Each number is 200 + 20 x the weight over its row's rms, rounded and kept within 0 to 999. Layers, rows and columns count from 0. The size before them is the row's rms in percent of the matrix's.

# layer 6 MLP up, 768x192, rms 0.0715, rows 613-649, columns 0-191
098,190,231,215,237,210,179,188,211,222,211,200,174,199,207,183,213,188,221,150,200,202,201,205,217,188,190,195,236,195,205,206,209,212,187,194,205,205,185,216,231,188,228,171,155,159,242,205,238,187,210,197,166,181,205,172,201,193,196,203,244,188,225,178,218,207,234,212,219,219,170,237,176,201,185,173,186,226,218,200,201,205,247,205,197,197,223,207,186,200,209,208,200,202,182,209,193,211,195,180,189,171,166,197,203,188,174,216,169,211,231,226,211,219,222,212,184,175,180,204,170,216,213,214,242,206,187,215,203,205,187,224,205,190,228,224,209,220,206,179,182,207,217,210,206,182,180,230,217,191,180,216,220,209,185,211,185,217,204,170,200,282,216,186,199,208,201,206,225,185,201,222,203,186,238,207,220,207,232,193,165,154,198,230,198,200,215,190,190,209,224,178,196
097,194,207,179,234,176,191,227,219,233,232,182,202,195,207,194,194,187,192,206,174,191,219,186,185,212,214,216,202,166,193,210,194,206,226,180,204,189,199,204,209,174,218,209,207,183,185,193,183,190,186,208,214,228,187,165,161,237,201,191,208,226,223,192,172,203,198,179,186,181,170,193,166,209,188,206,179,191,184,233,173,222,176,235,203,193,167,200,202,180,209,209,241,228,206,213,210,221,195,208,238,220,222,134,199,222,206,186,178,156,217,239,201,204,237,210,226,165,188,218,199,198,207,226,209,210,215,192,214,229,195,171,188,199,234,183,200,202,208,200,191,233,214,194,186,221,209,187,148,186,180,168,212,174,199,175,216,218,209,197,207,234,199,227,193,202,222,232,218,203,172,205,211,221,231,153,227,214,209,206,216,192,190,213,212,192,242,194,199,185,225,197,228
101,239,204,203,185,175,220,216,223,230,227,215,160,214,187,195,201,205,186,209,199,196,199,206,212,199,183,179,173,180,195,229,178,219,198,179,183,174,201,204,195,177,178,167,202,205,223,243,224,193,207,198,182,169,215,215,190,212,193,212,226,230,197,189,176,222,164,197,175,218,191,174,168,206,217,181,210,229,232,187,180,174,186,185,199,152,208,185,202,195,219,198,171,179,201,222,203,256,183,199,221,201,180,171,196,178,187,200,219,183,206,200,199,191,189,210,194,204,216,206,217,214,207,177,179,163,191,206,246,176,236,207,208,231,213,156,190,201,189,190,208,218,214,171,242,205,188,195,234,166,225,204,207,230,204,180,192,215,206,209,212,217,236,227,226,184,186,208,212,201,166,176,216,194,154,169,188,233,179,187,198,207,220,199,206,241,210,192,212,191,186,205,236
090,187,211,183,190,197,189,193,181,164,193,156,185,172,182,209,202,186,179,225,205,163,206,235,169,240,227,182,201,218,169,218,207,211,204,224,198,211,212,207,167,231,190,194,199,194,210,205,215,224,196,205,223,214,171,201,206,201,223,216,226,205,234,179,172,196,225,216,182,234,194,198,226,186,227,139,210,218,199,182,176,225,195,233,203,160,204,214,177,212,205,218,245,224,195,202,189,198,209,183,218,198,177,226,182,213,199,179,220,179,230,221,183,213,193,191,207,205,192,201,203,220,179,225,176,214,171,208,207,194,231,200,177,232,174,185,215,230,212,198,211,182,165,184,220,197,207,184,202,191,218,237,197,216,214,215,204,173,165,214,200,197,196,244,191,200,209,201,232,189,183,236,188,208,181,171,214,246,172,212,181,219,177,208,176,213,173,228,194,220,221,228,215
100,224,209,212,186,207,186,236,175,194,199,196,198,182,215,187,199,222,175,228,202,209,205,214,176,217,180,171,202,208,214,183,191,208,234,175,213,211,219,190,174,190,141,244,219,212,150,214,197,172,235,191,168,202,203,183,171,210,196,214,198,183,195,209,235,185,211,166,198,227,196,186,183,178,184,195,187,232,225,206,223,220,214,179,207,186,195,197,229,208,195,168,232,176,206,203,194,204,214,226,230,188,220,197,202,225,193,223,205,221,235,220,204,167,200,192,190,238,183,214,179,176,212,184,212,214,205,203,159,204,196,235,206,189,232,186,186,222,181,181,220,164,203,179,163,200,216,206,201,177,183,201,207,223,173,175,204,210,188,192,225,209,165,194,186,223,182,201,223,213,196,187,214,226,179,193,203,175,211,179,206,189,207,226,215,165,214,153,146,210,210,232,181
104,194,217,205,210,227,189,232,207,225,184,203,171,182,136,215,194,190,169,181,235,206,158,195,220,196,207,203,229,190,226,180,186,207,197,204,177,229,197,207,210,221,181,168,202,207,164,202,206,215,224,221,210,219,178,180,173,196,192,215,224,215,171,197,191,219,184,180,217,200,201,189,212,228,203,216,166,213,221,225,173,234,220,239,210,146,248,214,231,198,210,192,203,224,187,204,218,170,216,195,179,178,217,180,200,212,169,174,215,171,195,204,174,193,190,196,235,230,218,222,183,196,210,222,191,204,217,180,189,199,166,220,186,209,208,176,226,209,249,213,196,205,180,193,166,206,219,222,228,171,185,210,197,207,219,225,195,192,198,189,171,196,206,209,205,193,172,177,187,228,217,205,161,211,240,189,227,190,229,209,192,200,225,181,194,209,207,202,171,193,213,192,180
089,174,185,213,227,180,190,179,199,200,172,236,153,204,202,217,203,237,203,219,201,198,180,210,195,230,206,216,193,203,185,165,214,234,184,187,187,207,213,180,189,167,226,212,186,208,204,170,199,176,192,211,199,165,230,203,183,190,227,192,195,235,237,184,175,214,220,232,206,178,200,188,191,220,158,190,195,205,178,194,199,209,174,215,218,217,226,205,238,187,202,186,227,216,169,158,182,199,189,210,168,203,196,213,209,170,146,193,229,225,201,208,174,186,182,181,193,240,209,189,164,207,222,214,235,203,185,203,211,204,193,192,142,182,160,196,220,216,211,174,177,213,218,210,176,186,197,183,218,197,219,211,199,209,174,175,219,201,181,187,180,197,242,220,190,202,188,198,188,232,195,200,198,206,186,192,196,224,214,242,224,192,204,204,191,172,203,209,149,208,206,206,214
110,174,196,203,197,190,212,214,244,183,224,199,193,200,223,212,194,265,166,195,199,188,225,159,178,145,205,197,235,175,177,214,222,200,203,202,196,182,195,188,182,175,222,191,209,200,180,202,218,242,206,199,207,226,203,190,174,188,218,205,191,180,243,196,179,243,225,211,172,199,205,223,207,202,180,185,192,213,210,206,209,225,227,171,217,199,207,189,229,208,228,227,175,191,191,214,220,222,196,199,196,194,206,170,175,218,211,215,182,193,199,220,188,191,209,235,232,189,200,193,182,220,217,192,211,206,189,236,239,257,222,194,200,156,170,204,214,214,198,215,226,202,173,206,205,203,189,198,178,223,192,175,209,210,185,251,223,216,180,216,168,190,233,202,191,174,173,196,202,183,190,211,230,208,196,227,190,230,183,219,176,208,218,191,187,221,199,194,173,202,206,193,232
101,251,220,191,159,198,214,198,194,188,215,192,213,206,219,210,238,179,197,224,222,207,202,200,204,190,204,221,204,215,167,195,223,213,175,240,216,185,171,171,183,193,168,237,232,204,193,229,185,175,187,211,188,178,206,217,208,225,185,179,159,185,193,207,221,227,188,163,222,213,201,212,205,222,230,209,183,218,221,228,218,218,169,205,186,214,231,215,202,205,189,208,201,183,189,186,236,216,178,198,213,174,225,230,210,205,222,203,205,202,202,197,196,264,217,185,163,209,217,214,184,203,190,213,224,185,226,215,200,209,196,188,196,218,198,172,192,195,241,203,171,188,170,164,211,239,218,170,153,174,208,163,238,251,206,219,223,201,210,188,200,200,210,164,209,205,183,194,189,209,185,186,182,195,209,189,174,193,192,185,187,185,190,184,219,229,178,205,223,196,209,177,199
103,191,196,212,188,192,203,236,205,187,171,197,203,206,182,220,192,179,157,151,244,191,188,219,175,176,213,189,226,196,211,186,211,188,221,198,194,220,209,189,219,202,233,181,199,204,205,198,193,207,189,223,224,198,217,164,190,203,162,173,201,215,194,190,185,216,208,216,202,180,219,172,216,220,193,220,206,222,223,202,161,193,209,194,197,174,201,199,188,196,229,185,184,224,215,204,199,176,219,184,160,204,194,167,195,191,222,187,240,173,205,173,191,197,211,251,216,170,222,211,189,224,189,236,214,230,220,227,194,222,157,181,183,219,175,216,182,235,213,230,205,192,216,169,169,215,194,201,218,210,206,237,213,199,222,175,206,212,198,207,174,215,220,208,219,190,195,189,190,202,205,213,163,225,234,160,231,192,201,233,192,218,222,188,186,226,260,200,178,208,207,215,180
097,197,182,193,202,193,169,217,231,236,210,204,203,212,191,205,199,200,206,178,177,222,172,210,210,223,174,194,192,202,188,198,223,220,172,134,207,231,217,165,225,204,201,166,185,163,199,206,215,228,186,223,218,203,176,191,222,225,193,209,184,205,182,225,189,200,216,204,219,180,190,200,175,213,191,191,212,215,190,223,202,223,178,161,195,156,233,210,225,207,217,167,204,190,217,236,188,206,185,205,181,155,204,188,193,191,170,200,219,199,213,256,196,190,186,199,191,200,192,221,219,233,233,171,203,220,206,206,197,199,180,204,218,184,152,171,205,195,200,178,190,191,202,219,199,184,177,196,223,210,181,220,174,171,177,198,188,242,207,202,258,200,184,201,212,192,184,198,187,189,207,192,185,171,175,227,199,204,217,211,225,174,184,205,181,242,209,172,177,168,205,236,194
097,188,193,199,196,188,210,185,214,204,153,224,233,181,186,189,204,214,183,226,187,194,170,211,172,173,219,158,203,178,175,191,169,180,223,191,213,190,205,207,195,195,188,236,162,228,198,175,172,229,222,164,189,247,190,165,190,205,202,218,180,191,228,223,207,203,220,216,201,208,211,192,193,214,179,202,242,202,161,245,176,224,222,191,146,224,205,203,193,197,208,178,169,219,179,193,218,205,202,195,145,179,223,181,234,227,181,227,238,219,204,210,177,183,194,174,207,205,196,216,164,199,199,191,205,214,180,180,192,229,188,229,203,207,167,200,202,191,207,185,168,208,206,202,196,181,208,171,209,177,210,205,210,213,211,192,200,197,205,209,162,186,174,241,214,220,227,163,217,220,198,191,186,190,185,232,219,188,194,189,232,183,174,192,215,211,195,202,193,209,208,188,199
108,187,199,207,204,182,203,189,156,223,186,189,211,229,216,231,204,216,195,198,209,254,181,204,199,201,203,218,214,197,194,223,174,211,214,200,204,182,213,218,204,182,190,190,182,196,242,173,220,154,199,203,199,140,219,225,190,228,179,189,197,188,209,204,234,195,210,207,249,195,178,188,259,215,199,194,186,216,178,152,233,184,162,230,201,209,179,226,203,227,205,213,164,218,180,205,213,196,212,171,183,198,187,208,168,203,206,212,234,215,216,221,186,171,194,213,247,193,174,164,210,198,195,211,226,187,204,185,195,199,199,180,210,195,192,202,214,186,182,213,172,196,229,197,172,183,220,170,210,231,209,264,169,205,222,166,231,216,198,195,191,198,219,204,212,192,183,218,176,197,197,197,208,180,202,198,208,233,229,194,198,209,211,201,217,202,201,183,208,167,205,215,187
106,209,213,207,187,184,210,213,202,186,181,197,155,209,195,241,205,189,156,219,234,194,189,167,177,206,212,202,173,199,155,208,193,244,179,193,215,203,186,249,185,219,209,206,184,191,223,199,205,207,226,250,224,197,172,200,221,182,189,205,201,207,204,208,217,220,205,190,182,205,196,226,194,197,193,204,185,174,166,207,240,214,195,219,180,205,226,203,191,194,230,232,179,225,244,207,208,200,259,197,195,152,188,203,220,180,196,242,208,215,209,203,191,170,221,215,207,212,197,219,226,221,227,199,207,177,191,197,230,170,183,222,211,190,179,173,201,208,219,207,202,207,190,213,189,191,208,188,201,218,203,186,198,187,207,139,237,205,191,160,209,193,215,221,236,181,217,190,191,183,200,193,155,185,224,206,197,198,183,257,198,225,192,218,225,210,208,209,187,201,207,190,201
110,166,203,207,219,153,201,197,242,180,156,205,206,181,184,213,209,202,191,224,189,207,200,181,234,205,231,230,236,189,177,204,198,248,202,214,185,203,187,193,196,176,194,226,218,192,212,214,239,223,215,192,208,253,192,198,175,207,146,220,196,216,220,208,237,210,206,190,174,217,221,196,167,174,198,154,213,183,223,200,188,209,207,211,214,199,177,229,228,202,178,208,215,201,212,200,217,208,205,237,223,223,209,199,212,194,215,211,195,221,187,174,201,215,194,228,195,186,201,168,200,182,221,223,172,171,210,207,180,174,178,203,202,205,236,209,181,235,195,222,205,185,232,226,179,206,168,215,177,154,187,212,183,193,203,162,216,207,200,196,185,201,175,210,138,194,195,174,204,211,180,187,196,195,189,201,164,220,221,179,200,187,205,185,212,177,208,191,178,211,211,191,189
100,187,210,195,190,197,191,198,189,213,203,195,215,184,199,194,186,225,203,171,238,160,175,221,194,188,219,220,234,202,218,234,202,225,207,169,204,188,190,186,168,178,206,198,193,185,222,224,217,255,210,215,195,198,203,165,215,221,194,194,215,191,187,202,223,232,213,239,224,190,177,178,193,190,197,208,210,200,217,196,182,198,160,210,230,203,210,170,216,197,187,172,189,206,154,222,187,178,236,188,201,186,184,230,244,168,170,203,197,192,225,214,231,202,220,233,210,174,180,214,203,208,174,195,195,177,246,205,245,179,186,190,176,217,205,193,223,195,177,227,200,182,155,214,174,172,222,180,216,160,187,187,205,198,186,184,175,201,197,180,231,212,182,208,197,196,197,213,205,199,218,233,216,226,202,231,191,212,193,182,206,253,192,220,214,178,182,196,198,165,194,206,222
105,217,179,157,197,181,182,224,223,184,199,216,196,191,176,194,200,223,198,236,220,180,192,208,172,209,194,213,241,150,215,201,194,223,214,192,205,174,202,184,190,207,187,195,187,185,210,190,202,155,213,183,221,206,205,223,169,214,196,158,197,170,195,188,204,209,223,159,165,189,197,202,197,179,217,196,199,200,227,196,215,172,170,170,200,226,189,178,174,231,195,167,221,217,177,166,183,197,205,218,167,182,175,178,176,199,223,207,163,194,209,181,202,194,260,184,202,244,218,169,206,210,187,181,198,172,208,192,203,172,193,197,199,196,192,191,193,207,189,180,202,209,215,206,225,186,238,210,200,187,225,196,212,212,204,194,228,169,165,227,215,199,209,181,189,215,202,205,225,192,211,230,190,197,189,225,203,230,215,177,225,209,189,148,210,200,182,190,238,171,219,154,219
105,192,193,196,186,181,213,224,202,194,178,193,196,223,141,210,194,216,179,215,220,209,170,185,197,214,222,223,185,191,210,204,242,205,203,194,180,189,214,187,209,210,216,194,190,213,214,205,198,213,203,238,204,201,203,193,227,213,210,218,199,199,220,166,190,175,197,207,212,192,138,212,181,173,178,196,201,213,203,165,164,228,192,171,169,232,198,191,164,191,188,172,179,234,175,188,178,173,184,198,196,188,190,216,254,172,210,221,186,205,201,202,241,179,176,210,231,173,177,178,229,198,216,250,203,219,137,192,194,186,208,181,190,211,164,198,203,187,199,211,190,197,210,189,197,173,221,178,219,159,210,214,218,173,192,208,229,172,201,185,213,210,210,224,191,215,190,228,200,234,206,207,192,169,189,232,216,205,224,160,224,207,198,203,195,227,227,194,205,195,176,201,210
100,200,147,168,203,213,197,216,187,190,203,177,182,176,217,179,180,178,168,189,206,153,206,200,183,194,209,214,226,219,169,194,196,201,173,176,193,215,173,235,225,179,230,197,209,171,227,185,240,202,228,182,177,193,208,190,194,206,205,186,199,185,217,184,165,178,199,190,189,223,189,239,203,178,214,189,186,231,240,216,212,185,180,214,188,221,214,203,193,192,212,182,223,169,186,194,186,232,197,217,235,170,197,207,193,226,201,228,174,194,219,227,180,191,240,210,187,174,203,207,199,194,209,221,211,178,158,185,194,225,176,205,156,194,179,190,188,173,194,205,197,187,201,171,201,194,234,211,183,153,191,185,184,213,224,223,197,210,220,215,208,192,228,198,213,204,168,246,227,185,201,205,179,183,188,222,202,154,243,203,207,213,214,198,211,193,199,216,175,186,235,215,187
095,200,211,205,230,208,229,223,227,218,213,197,214,209,232,198,236,186,191,193,226,209,180,217,240,216,188,193,188,218,231,207,189,190,218,205,188,207,179,222,202,196,228,162,178,191,203,160,188,214,208,204,202,177,201,217,159,195,199,230,192,203,220,196,240,203,221,193,181,185,231,216,187,226,170,212,202,209,212,206,185,190,197,221,211,142,185,207,200,189,209,212,223,219,188,212,218,194,203,160,168,198,203,182,233,168,223,226,233,194,194,213,192,168,199,172,191,211,178,224,212,203,213,160,195,166,216,199,193,199,182,171,157,181,235,206,205,194,207,227,225,203,220,197,221,162,201,187,187,214,203,222,204,190,212,194,199,185,181,216,166,160,216,180,221,202,221,201,190,198,189,195,186,158,215,234,181,191,165,188,197,180,175,209,255,154,221,176,188,182,212,208,204
102,181,220,193,182,228,185,189,221,189,262,217,205,198,176,213,209,208,201,228,203,209,207,212,210,217,237,204,238,174,194,186,155,180,234,217,189,191,175,238,187,170,221,197,148,175,242,219,215,195,195,196,223,176,189,176,180,222,237,178,205,175,191,195,193,179,181,213,197,192,180,163,223,198,204,226,185,197,206,210,193,189,223,177,201,211,177,205,254,168,194,186,182,204,209,155,184,226,188,205,185,171,177,205,178,183,206,196,207,214,212,206,199,175,202,215,195,176,212,183,187,189,197,218,227,214,233,201,198,187,210,257,185,193,171,208,208,194,170,201,219,155,241,212,160,230,191,179,205,211,190,201,215,209,209,183,179,178,199,197,185,214,190,188,178,179,235,206,177,181,196,216,229,207,202,203,222,222,198,211,203,215,209,217,203,214,211,209,184,198,232,217,214
102,195,193,202,176,214,205,197,210,184,184,199,148,224,178,258,209,192,214,168,224,222,204,194,231,135,221,219,223,187,223,202,177,182,218,208,211,199,191,225,168,161,203,180,200,211,193,200,187,216,209,224,173,194,213,191,210,160,183,206,210,193,240,204,184,204,239,199,196,210,159,200,211,176,200,198,197,212,218,180,176,210,179,220,184,203,210,157,192,179,188,223,199,201,233,226,190,223,193,181,188,211,172,182,215,195,216,187,204,157,211,208,221,157,195,207,215,206,181,213,205,211,197,206,199,191,172,202,205,200,192,176,199,176,192,174,182,193,186,221,179,172,222,204,233,209,219,200,229,207,182,201,201,232,207,202,212,202,232,193,211,199,175,197,207,227,192,217,166,163,181,199,241,202,172,217,225,202,229,210,167,231,184,203,184,197,194,167,231,205,206,161,232
104,213,211,201,210,217,186,245,218,183,209,218,202,215,196,196,188,191,169,228,188,184,209,229,167,208,194,228,253,198,189,197,208,220,201,199,198,197,201,188,232,215,229,178,200,166,161,224,208,161,183,232,223,196,190,203,223,197,181,203,182,223,198,216,248,203,199,217,235,226,194,200,174,213,184,212,188,199,233,192,224,186,179,245,215,200,208,196,241,181,162,220,202,226,213,193,202,213,194,199,215,234,214,203,214,192,202,199,206,203,171,188,209,176,208,193,168,217,167,203,216,191,228,211,191,184,191,185,192,200,183,198,232,147,180,169,231,148,222,208,194,195,210,214,210,194,189,187,203,228,203,205,204,199,230,147,200,218,181,217,209,218,217,201,199,185,230,209,178,182,161,170,183,195,192,200,188,166,225,242,220,233,201,171,188,193,177,210,214,196,211,218,205
095,224,242,237,207,185,183,184,196,168,189,196,190,191,215,215,192,201,163,173,200,179,193,212,177,200,196,199,197,249,190,190,200,186,186,203,159,211,189,198,213,193,205,184,205,190,248,171,149,193,187,202,228,186,196,181,203,204,194,177,184,206,214,216,220,208,205,228,221,233,201,185,220,221,219,161,193,182,190,161,183,205,196,205,189,219,196,171,192,185,234,205,192,236,187,216,208,218,184,180,182,169,154,237,188,188,134,200,231,205,176,215,189,175,215,181,187,225,201,196,196,192,195,200,193,207,204,178,236,188,204,213,199,222,209,202,240,188,174,189,190,220,182,212,192,219,170,204,175,150,200,206,208,170,197,190,180,192,210,177,188,230,198,182,192,221,225,229,236,217,186,197,179,192,207,251,204,198,201,205,179,177,201,178,207,212,188,175,202,228,196,170,218
104,200,215,210,213,192,209,214,178,171,206,202,204,173,184,222,207,178,225,195,169,189,173,215,146,210,186,183,221,209,229,215,209,227,212,200,186,200,213,172,166,192,221,182,200,213,198,219,170,203,208,147,211,175,216,201,238,213,183,210,210,155,174,199,210,184,200,211,177,221,207,217,186,190,169,205,150,199,190,184,160,246,203,189,236,169,190,201,192,220,197,227,188,192,198,218,195,220,229,159,212,189,196,213,230,218,242,204,193,198,185,196,204,165,236,191,188,173,234,178,221,231,216,213,194,179,188,201,202,216,211,203,209,207,221,159,199,193,199,184,193,233,195,210,204,223,235,201,150,223,177,224,226,181,213,195,212,176,177,202,205,193,186,193,201,197,221,204,207,234,210,194,225,209,173,221,183,212,217,213,195,162,168,200,200,169,174,198,204,215,214,208,185
106,199,198,182,254,174,183,186,172,192,222,192,217,191,188,195,195,195,205,177,179,188,191,206,172,182,220,204,197,183,196,200,196,224,171,230,188,202,194,222,192,221,249,254,181,196,193,190,179,197,190,228,216,205,200,158,181,217,194,193,211,216,238,195,178,193,191,213,184,209,192,194,240,184,232,228,173,205,214,203,205,188,221,174,199,164,234,192,220,206,187,192,185,206,224,218,183,228,192,200,199,169,208,190,220,200,241,197,212,189,193,178,209,154,225,165,186,196,198,196,197,190,198,222,217,166,187,247,186,201,200,154,242,239,212,203,200,222,179,219,190,217,190,185,186,207,198,248,202,187,218,211,215,198,201,200,190,211,184,243,205,223,202,192,204,186,204,198,189,210,238,188,194,158,193,217,240,215,168,182,235,200,192,190,210,190,191,196,196,242,210,162,221
096,223,203,187,171,184,203,194,181,189,241,187,201,214,184,188,223,191,183,210,172,229,247,185,193,199,247,197,183,213,209,226,212,186,176,196,186,224,215,187,225,179,183,209,195,199,235,194,147,221,183,216,196,205,223,213,195,165,162,199,223,198,214,204,225,222,231,182,191,200,204,216,154,206,210,189,181,199,203,238,192,216,184,219,203,202,198,238,205,235,180,203,167,189,176,159,205,195,186,188,214,210,151,206,233,223,193,226,220,234,199,199,222,178,205,202,226,189,199,214,201,233,205,209,193,176,219,213,219,236,192,249,224,183,177,169,227,172,211,241,204,198,224,171,185,180,230,210,170,192,204,204,219,184,199,157,198,228,217,208,188,224,192,167,189,220,187,190,202,179,177,222,178,211,190,176,198,215,205,189,187,201,211,194,219,197,198,215,193,212,199,192,210
089,239,187,235,155,204,188,183,236,244,214,231,151,217,218,228,219,211,148,189,191,207,171,259,200,194,204,224,191,240,221,176,190,217,185,172,211,161,192,183,230,177,200,222,214,199,216,192,220,195,240,200,203,226,237,214,190,199,196,201,184,192,206,204,195,222,202,201,202,204,206,212,210,222,214,227,214,193,177,187,222,186,183,221,202,211,186,216,232,213,166,223,211,203,205,194,228,231,216,225,225,203,195,183,204,170,191,214,233,184,183,200,202,212,217,192,175,196,234,195,188,214,235,190,189,226,200,196,189,207,174,188,190,191,206,204,200,150,195,224,196,167,188,227,245,176,194,184,220,202,195,203,201,190,169,189,187,228,192,191,224,207,208,186,171,225,197,179,236,223,199,170,177,188,179,197,208,192,203,220,225,210,205,218,174,207,181,183,208,198,189,217,200
096,192,218,191,156,166,245,196,229,176,175,215,222,207,173,217,190,208,179,201,203,214,194,202,223,207,214,181,194,187,196,182,191,186,215,212,135,206,195,225,235,157,212,199,236,182,200,206,213,174,180,187,186,224,180,180,196,192,190,229,224,220,182,210,212,175,212,178,193,191,233,198,212,206,200,202,178,226,191,179,189,205,224,157,226,178,197,196,171,226,208,186,215,198,203,219,204,208,210,228,184,215,240,223,182,223,223,207,190,186,209,190,218,158,191,195,189,202,198,203,222,239,223,175,197,208,184,220,222,152,224,224,176,241,213,218,168,201,232,213,208,197,219,210,202,199,235,203,215,223,216,224,218,197,226,185,226,170,207,210,165,214,188,180,212,194,223,195,201,162,206,201,216,212,202,222,243,184,185,228,199,169,210,229,216,195,211,178,203,196,208,197,215
105,224,187,197,189,190,203,206,189,163,176,196,209,195,196,219,208,180,162,207,200,198,216,193,192,198,211,217,192,194,176,227,203,229,214,220,201,203,225,185,216,183,178,157,164,219,198,196,203,220,223,217,179,204,177,225,209,161,226,224,152,230,221,160,184,201,203,222,212,193,173,189,212,209,168,232,219,221,192,192,224,227,200,233,193,205,206,175,211,212,225,233,172,195,183,167,223,218,198,199,162,194,164,198,212,195,192,191,240,220,168,215,205,173,184,175,226,186,196,225,191,203,171,204,190,233,157,201,203,167,246,219,202,213,179,203,190,193,204,214,185,214,202,169,237,178,226,185,188,207,155,183,201,214,187,154,216,223,208,200,217,218,203,212,199,209,201,208,202,225,188,206,166,177,175,190,187,229,218,221,194,215,202,211,193,224,224,206,237,195,191,164,199
105,185,232,202,219,221,191,181,200,195,182,198,192,205,208,213,205,203,179,220,206,190,183,185,168,185,209,236,207,179,232,215,207,222,198,209,215,169,204,217,213,216,182,191,199,190,201,231,182,165,199,215,213,206,195,150,204,205,156,208,203,238,169,193,243,181,191,199,199,225,195,204,198,200,221,196,228,206,213,214,204,201,203,205,209,244,193,208,214,194,172,225,209,220,225,204,191,230,185,177,168,198,208,188,153,185,207,184,196,242,211,168,195,174,247,201,218,181,197,204,176,193,197,171,237,214,171,180,153,199,182,207,190,213,201,239,205,161,162,206,239,204,193,201,205,202,191,236,218,194,229,205,216,196,229,212,216,182,213,193,175,193,188,166,225,197,204,222,201,210,184,191,169,160,191,200,225,198,193,176,220,176,187,218,211,210,223,166,219,179,212,156,234
106,204,183,186,217,230,169,221,172,204,210,190,197,188,241,210,183,233,204,217,175,190,187,196,199,188,217,190,202,222,212,234,177,206,182,208,204,205,236,175,188,172,216,220,187,212,201,180,196,237,223,207,229,221,220,201,208,199,182,215,164,174,161,206,219,212,204,177,168,189,200,226,195,216,186,204,182,210,207,160,184,213,174,180,187,171,209,230,186,183,183,195,203,231,194,215,198,199,151,206,182,218,208,192,227,214,186,155,191,194,180,207,201,177,203,193,183,213,177,170,189,207,190,210,211,200,192,200,177,216,164,217,201,211,171,207,237,200,210,211,161,211,197,168,210,232,196,210,233,239,180,169,229,240,220,161,210,202,224,187,188,198,179,203,198,207,223,207,206,165,199,188,233,191,261,230,188,196,181,242,203,204,197,221,209,180,192,185,209,176,222,229,209
096,240,177,175,205,198,211,218,199,182,204,206,157,198,195,230,171,200,174,186,182,202,196,219,199,222,225,179,172,166,200,199,178,223,215,204,209,193,219,202,172,182,174,190,191,202,171,190,210,181,189,209,202,216,188,199,247,194,208,197,190,235,211,225,171,186,177,205,217,204,181,230,164,203,223,190,197,215,211,173,177,206,209,229,181,203,239,216,197,167,206,199,205,204,186,169,198,199,230,209,207,211,191,173,213,247,200,201,233,211,208,221,240,199,229,184,207,213,186,200,200,206,192,200,203,194,198,194,232,207,213,185,216,187,162,210,209,215,188,212,189,175,194,171,221,204,184,221,241,177,224,201,201,212,233,181,202,206,176,208,178,228,185,138,226,215,210,180,172,196,222,203,205,159,255,170,205,219,183,233,214,234,219,196,197,220,215,230,229,228,212,195,174
117,231,220,202,177,199,220,193,187,231,183,180,198,186,192,210,201,194,147,213,217,186,219,176,179,199,208,205,238,213,189,223,225,225,178,202,215,187,167,184,211,186,194,206,186,215,213,213,203,186,216,222,214,180,210,199,204,163,206,204,189,224,230,165,176,214,234,169,174,232,188,177,191,199,184,204,188,214,212,199,201,258,251,195,206,229,190,220,254,240,232,202,184,187,190,194,232,194,202,181,188,181,140,199,229,207,198,189,229,208,206,194,205,212,192,212,204,194,200,209,187,181,198,222,184,203,195,204,202,210,240,189,219,205,145,202,202,195,218,200,213,212,243,196,175,182,186,189,244,168,186,201,209,169,183,218,203,202,178,219,212,215,176,195,195,212,212,179,172,231,208,192,221,163,206,211,202,227,201,193,191,235,186,200,215,180,229,179,177,209,198,209,223
103,175,182,177,183,185,169,159,193,215,175,199,187,204,145,196,229,209,212,196,211,205,218,192,215,173,207,214,187,194,233,188,204,193,219,191,175,187,212,184,194,232,213,200,172,170,186,170,161,211,193,209,176,223,232,187,214,190,207,209,167,193,199,199,182,193,234,176,212,135,226,218,220,200,208,191,178,195,171,168,204,225,195,187,210,220,197,177,197,221,192,189,213,213,221,178,161,207,226,238,217,185,207,204,214,212,186,215,184,234,193,204,189,204,216,202,214,186,210,203,175,197,205,192,231,181,198,197,218,205,161,203,195,204,197,217,177,223,228,175,207,159,245,199,185,145,214,192,191,163,161,162,230,221,202,236,240,209,206,181,184,202,194,206,208,192,235,212,204,205,195,220,188,186,183,232,200,223,180,191,204,171,214,214,201,208,177,196,193,181,200,223,207
097,216,190,173,224,214,204,216,235,191,214,206,223,162,174,200,222,206,207,231,172,187,232,190,218,183,217,209,180,173,249,196,204,178,199,192,203,186,232,198,184,196,235,187,213,230,209,199,199,219,219,206,177,197,209,138,187,176,196,234,203,198,220,190,183,212,218,170,180,210,226,207,202,207,223,163,222,208,196,207,194,182,188,175,211,182,188,210,192,157,210,222,229,199,191,187,199,163,171,184,227,213,191,198,226,182,209,207,211,193,205,207,166,204,215,200,238,182,192,225,211,173,200,212,187,204,215,214,220,182,189,171,166,201,206,209,225,182,157,218,212,226,230,177,189,214,172,227,220,221,178,185,166,208,172,199,229,188,182,162,217,210,188,196,189,203,200,198,204,152,223,183,193,178,188,203,191,235,221,188,174,206,232,217,185,170,234,216,217,228,196,212,212
092,232,211,179,211,215,199,186,174,166,177,202,234,211,200,189,213,212,218,192,206,157,150,223,213,223,202,206,223,188,194,219,192,226,181,211,207,217,189,216,214,229,193,206,197,227,179,201,224,201,194,224,173,172,210,216,240,207,196,194,183,202,216,220,172,188,177,204,213,214,204,208,195,201,197,195,197,175,166,218,191,189,186,208,178,184,166,177,167,167,220,203,217,214,173,181,190,179,185,213,181,244,155,219,201,225,172,223,191,185,170,193,186,198,169,186,199,214,202,178,198,209,225,186,205,227,206,189,198,230,193,182,187,211,218,193,195,218,191,230,168,202,194,165,207,236,197,192,180,164,175,220,163,249,208,226,195,161,141,214,184,235,206,211,187,178,207,222,213,207,218,204,185,187,197,203,192,183,207,219,192,243,170,223,202,208,172,218,197,195,236,206,196